Weights of a small transformer language model: local attention windows, shifted keys.
Each number is 128 + 24 x the weight over its row's rms, rounded and kept within 0 to 255. Layers, rows and columns count from 0. The size above them is the row's rms in percent of the matrix's.

# layer 5 MLP gate, 448x160, rms 0.0567, rows 358-447, columns 32-63
size [102  98 100  93  97 119  90 102 105 100 103 101  93  92  92  99  92  96  90  95  98  91  98  95  97 107 100  96 103 109 107 106 101  96  98 100  89 101  89 105 101  95 110 108 100 101  97 112 102 105  98  95 101 115  96 105  98 101  95  96  93 104  98 106  99 100 103  94  99  94  96  92 106 101  95  99 102 103  99 103  91 106 103  98 111 103 104 107  89  99]
[[106 136 139  99 112 139 107 141 148 117  73 162 155 104 146 134 129 139 131 128  65  83  89 111 155 150 126 168 136 114 158  99]
 [149 171 162  85 108 141 105 102 136 141 102 118 120 103  97 127 116  88 106 121 158  91 113 184 102 175 118 109 150 131 167 141]
 [152 149 127 105 116 167 112 101 127 170 154 158  82 159 198 115 149 131 102 120 122 145 149 156 139 137  94 132 144 127 147 143]
 [114 156 173 126 131 116 130 175 142 151 118  82 102 160 144 128 101  81 156  87 122 146 131 143 144  96 146 131 107 148 105 148]
 [163 119 124 111 103 135 119 139 138 103 142 153 128 115 122 150  88 139 123 163 143 124 156 132 157 143 155 160 153  63 115 162]
 [ 95 106 124  86 127 134 124 104 129 164 120 163 163 136 127 179 143 158 155 140 150 133 148 106 143  82 133  88  98 107 132 122]
 [120 138  94 121  68 113 107  97 127 124 150 103 157 132 129 113 124  64 182 131 142 118 159 141 140 126  66 142 138 148 137  94]
 [102 129 165  88  87 110 151 167 131 108 100 139 148 118 129 140 137 120 109 103  83 148 145 103 143 174 104 129 103 100 140 151]
 [133 123 130 137 116 115 125 173 144 154  88 179 122 162 101 128 154 125 136 137 128 138 131 167 183 157 145 172 151 133 106 102]
 [134 141 148 151  70 110 100  97 192 140 142 132 102 133 123 139 122 141 198 120 134 128 116 163 103 120 130 145 121 105 137 140]
 [146 155 109 135 137 123 139 160 145 122 128 145 115  96 104 136  76 130 107 154 100 110 161 107 137 148  77 118 114 165 145 124]
 [125 121 111 101 108 129 146  90 131 152 117 127 139  81 142 166 153 113  87  74 144 137 154 136 102 115 137  85 129 135 139 111]
 [113 135 154 101 141 101 126 115 123 122 138 135 155 111 202 133 151 139 131 114 129  83 137  88 115 101 128 125 131 141 131  95]
 [135 133  77 154 107 124 181 108 141 144  85 183 146 141 102 138 112 147 134 127 101 160 151 131 162 112 146 125 145 121  83 133]
 [171 134 101 109 129 140 135 123 139  99 155 121 150 122  70 128 107 141 113 130  89 141  95 138 163  95 135 173  67 130 168 118]
 [125 172 132 109 121 122 126 114 161 144 158 162 132 161 131 108  99 144 157 108 149  71 149 134 138 100 124 156 135 121 121 131]
 [100 106  79  94 116 113 124 171 111  92 110 155  86 109  94 151 149  99 126 141 161 110 106 163 135 138 152  75 182 127 131 144]
 [ 95 131 140  97 143 131 129 154 121 120  72 132 124 100 174  95  94 125 127 136 122 151 154 151 120 124 110 127 184 133 132 109]
 [120 119 151 142 114 158 140 160 144 103 108 133 154 108 182 168  64 159 156 121 123 140  97  97 115 156  71 119 123 114 169 141]
 [114 125 132 128  97 154 125 140 121 122 163 135 119 105 112 116 161 127  92 130  98  91 131 156 137 147 153 151 105 130 172 110]
 [ 74 145 155 151 160 106  90 116 125 139 126 150 110 100 173 126 138 105 104 158 136 128 119 115 140 158 115 129 115 164 150 110]
 [144 106 145 117 134  96  84 110 116 157 112 185 132 121 136 121 139 143 176 127 147 102 131 102  87  98  74 113 119 138 123 136]
 [101 117 138 136 126 119  92  83 158 139  81 114 150 101 116  83 142 115 107 124 182 159 147 142 123 124 129 115 130  73  87 149]
 [159  81 107 127 103 134 142 156 154 151 139 100 149 140 141 114 124 168 138 133 114 133  93 107 153 106 129 160 146 138  99 156]
 [118 114 128 127 177 152 118 108 113  76 136 148 139 110  67  90 127 120 141 129 147 139 192 120 123 130 125 103 111 125 139 131]
 [176  81 147 137  90 109 124 181 126 167 146 158 150 148 122 162 121 135 133 106 129 136 126 146 132 140 138 153 136 131 109 127]
 [165 119  74 161 149 124 122 126 147  99 138 153 146 122 130  81 125 110 129 124 136 118 142 143  78 127  92 112 162 118 128 161]
 [170 104 113 143 125 114 147 195  76 109 124 165 108 150 129 137 150 130 112  92 124 146 126 171  56 164 118 121 152  94 111 124]
 [148 125 153 158 109 112 121 115  95 135 106 111 136 138 114 154 146 142 114 145 133 121 137 134 144 114 102 140  93  96 141  94]
 [171 106 123 136 105 118 111 152 112 145 167 166 134 157 131 138 107 134 152 130 109  87 106 178 129  89 137  75 115 103 157 140]
 [139 143 126 182  88 130 129 105 102 132 122  95 105 151 123 119 175 110  77 126 172 113 109 110 152 141 126 149 146 139 148 132]
 [138 134 128 160 137 110  83 143 129 174 126 174 130 113 151 106 191 110 102  94 126 111 115 123  99  86 151 101 123 138  99 124]
 [132 112 118 134 137 107 138  72 121 121 136 131 150 177 142 151 106 114 138 165 138 147 136 109  89 116 119 124 119 140 139 108]
 [138 107 148 138 142 161 139  97 129 102 125 122  84 124 132 110 148 147 141  90 128 180 111 110 129  83 116 178 133 103 136 117]
 [110  89 149 146 121 111 103 163 156 169 115  77 146 151 141 115 143  93 126 119 164 120 142 156 128 116 134 107 143 190 145 146]
 [145 139 117 118 132  96 135 143 101 155  61 135 137 142 136 135 146 130 128  83 116 117 112 139 122 126 129 135 122 119 114 138]
 [165 133 148 110 152 167 115 140 168 163 109 125 175 109 160 116 148 111 148 151 121 157 102 128 133 114 108 119 108 154 144  96]
 [ 90 121 146 177 144 145 129 139 130 163 166 158 137 165 135  87 111 104 160 128 156 153 138 103 104 140 123 135  95  86 118 124]
 [119 158 146  93 166 148 115 133 124 148 120 137 115 141 111 130 112 132 149 160 143 132 107 126 139 108  65 174 165 123 167 125]
 [115 132 155 109 103 171 110 108  67 106  99 164 179 126 121 104 160 100 130 133  98 142 136 128 148  77 101 136  86 102 137 132]
 [140 126 103  97 141  85 129 156 162 118  77 120 112 139 122 132 160 141 156 121 152 155 116 140 149 115 120 120 130 114  84 154]
 [125 157 146  97 172 146 139  91 112 151  83 163 127 176 178 115 109 101 146 109 205 121 140 125 142 121 139  99  93 137  99 121]
 [110 100 152 130  98 136 135 104 174 112 136 168  87 129 150 162 135 116  85 158 166 135 166 150 106 133 123  99 105 123 109 127]
 [118 200 156 126 153 108 145 143 126 141 113 107 154 140 124 105 182  98 150 163 105 157 152  92 151 163 149 123 100 140 134 112]
 [145 108 136 127  85 108 124 154 119  94 111 118 150 162 129  91 108 119 125  88 121 145 118  77  84 100 158 116 157 128 100  86]
 [141 141 134 162 118 174 146 102 152 142 119 107 212 109 126 106 189 124 163 158 133 130 138 106 100 142 156  94 138 126  85 145]
 [127 143 105 112 160 123 129 145 119  87 147 178  67 143 158 139 115 157 125 106 136 105 163 121 135  94 121 123 119  89 129 150]
 [128 142 133 147 103 134 143 154 145 119 113 109 161 156 137 109 152 140 157 153  96 121 107 122  90 118 110 135 115 114 134 115]
 [122  82 144 104 158  94 133 129 153 149  84 132 128 126 152 145 110 147 116 143 126 100 109 109 108 188 164 173 113 179 130 118]
 [107 157 137 125 119  97 129 172 138 116 142 134 128  89 115 132 131 151 140 109 100 139 107 113 119 103  75 130  88 100 127 182]
 [180 118  91 144 166 120 159 133 115 153 150 156 119 116 129 141 136 135 113 133  88 130 159 129 130 123 118  87 101 154 127  97]
 [115  97 146 115 104 109 102 120 107 108 114 121 129 126 110 109 113 128 112 135 130 101 185 101 114 113 103 137 122  82  92 161]
 [ 99  87 138 135 120  82  97 146 156 139 107 112 163 120 114 140 103 104 117 104 143 182  95 160 139 149 102 108 130 101 148 134]
 [160 153 134 147 142 122 149 122 143  89 120 105 151  98 128  89 149  99 105 123 138 142 143 106 131 141 140 118  84 132 137 107]
 [178  96 147 118 134 147 113 117 106 115 133 118 197 144 149  81 172 125 159 119 141 142 112 112 131 115 140 152 157  86 138 139]
 [ 76 136 143 161 126 164 109 145 130  68 122  94 127 128 150 143 131 128 126 152 112 169 157 131 129 136 126 124 127 135 100 127]
 [143 150 142 114 124  77 142 124 128  65  98 123 120 107 130 118 132 117 181 139 114 117 137 118 143 154 132  72 110 140 143  65]
 [110 150 158 161 124 148 126 115 129 127 111 131 133 139 140 106 145  91 127 155 134 109 132 127 124 151  97 115 144  97  87 163]
 [131 156 130 143 111  79 127  91 155 146 168 131 128 122 105 125 171  82 188 114 111 148 135 167 132 129 126 153 107 102 117 124]
 [136 101 153  85 164  86 135 144 140 144 143 102 118 110 159 147 108 161 165 110 126 129 127 153 110 185 166 137 140 148 101 159]
 [109 161 164 152 149 143 142 136 128 117 133 130 146 108 110 145 153 108 132 180 143  86 134 142 103 126 143 105 149  98 120 129]
 [138 150 164 114 143 113 102  84  64 118 124 113 146 156 132 173 133 120 100 158 118 118 126 113 157 149 107 118 146 105 137 138]
 [133 138 127 104 126 167 193 111 115 171 123 152 165 123 118 113 144  73 116 141 110 161 149 181 159 137 115 122 108 144 135 124]
 [128 133 148 120 139 108  94 134 116 108 123 152 127 134 116 104 117 123 113 166 113 122 141 100 122 188 148 134  99 186 146 125]
 [ 99 163 146 142 133  99 135 126 125 104 119 158  96 182 118 157 130 151 115 124 163 100 116 136  96 115 140 129 157 106 155 167]
 [116 138 114 122 140 136 158 143 138 117 105 112 130  86 157 110 139 105 182 134 132 144 138 110 149 108 156 130 173 129 120  95]
 [125 135  98 133 132 114 142 106  99 138 138 155 132 129 122 128  87 133 115 133 158 192  99 140 123 164 141 142 122 125 133 154]
 [160 147 107  87 132 118 135 114 138 120 135 178 122  98  93 161 149 147  97 106 104  85 125 159 112 136 145 135 164 163 123 133]
 [167 100 106 186 133 154 162 106 104 156 149 140 146 136 182 129 116 130 169  89 144 138 158 144 152 105  96 139 124 100 170 127]
 [145 128 163 147 115 153  98  98 126  81 133 113 124 132 117 120 152 115  90 133 124 151 121 106 132 108 113 160 169 117 103 117]
 [132 121 110 108 126 148  94 129 131 131 133 129 132 143 124 140  92 111 149 156 112 160  87 108 108 156 149 118  93 142 143 138]
 [103 107 115 117  94 169 143 103 122 127 113  85  86 100 113  96 181 141  88 127 128 135 117 118 167 159 134 178 166 135 123 105]
 [144 161 129 104 109  72 117 113 119 152  98 109  86 146  95  96 151 142  99 157 117 121 152 114 117 169 122 138 110 141 131  94]
 [155  88 104 144 137 121 156 147 141 125 149 149 125 168 115 137 117 132 103 140 168 149 132 125 112 152 111 128  96 138 144 182]
 [133 119 141 147 100 142 131 117 125 110 130  98 179  93  90 176 172 169  87 147 121 123 133 121 131 179 100 128  61 132 127 127]
 [116 143 175 173 115 127 119  95 130 111 139 144 134 164 159 134 135 133 150 100 119 123 113 116 109 160 149 159 137 136 129 127]
 [ 95  97 139 149  90 101 121 144 133 138 161 122 147 134 124 144  84 102 147 123 117 117 119 113  82 153 142 185 133 119 110 182]
 [151 114 125 124 146 146 101 110 125 181 134 141 173  95 160 130 151 119 116  98 143 112 146 129  95 148 120 155  92 162 152  97]
 [123 126 117 143 118 139 120 134 128 120  83  84 137 145 119 111 187 113  96 117 160  94 134 142 125 133 138 117 122 100 103  78]
 [147 118 143 125 150 107  84 163 133 134 135 143  80  70  91 106 108 104  99 144 115 143 132 145 120 160  95 122 151 130 124 116]
 [117 140 108 130 112 141  99  94 112 125 135 145 137 131 127 115 101 128 107 156 154 130 127 156 123 125 135 131 166 135 154 144]
 [139 121 190 120 164 132 152 131  87 130 111  81 147 121 156 103 180 144 119 139  88 142 151 121 133 110  90 156 140 129 130 109]
 [134 126 133 124 135 139 122 171 124 120  78 165 134  97 148 130 123 117 118 116 129 123  90 111 119 155 111 130 131 142 149  94]
 [115 133 136 112  78 138 127 122 158 126 129 113 155 124 136 145 116 132 138 111  92 120 144 138  75 132 131 137 138 117 143 134]
 [100  91 133  98  77 118 152  96 176 121 114 139 138 145 112 141 106 159 130 120 120 116 142 134  98 110 125 127 127 165  78 134]
 [ 77 120  95 102 146 112 138 144 101 104  93 144 130 154 156 104  97 194 142 136 120  93 106 137 139 126 153 170 145 132 126 107]
 [121 156 152 144  94 140 128 139 161 106 154 137 147 154  89 152 116 134 162 109 149  87 145  97 142 104 146 126 108 184 151 126]
 [128 143 119  98 149 162 112 164 144  78 148  97 158 155 130 149 128 164 133 100 130 156 108 151 108 132 111 119 126 120 120 126]
 [141 120 163 139 173 153 116 108  99  92 164 140  81 170 145 135  77 142 117 172 140 143 132 155 116 143 149 130 158 143 138  77]
 [121  92 134 139 155 134  84 118 123 137  91 119 100 149 132  68 150 152 141 106 112 102  83 105 127  84 100 138 163 147 129 129]]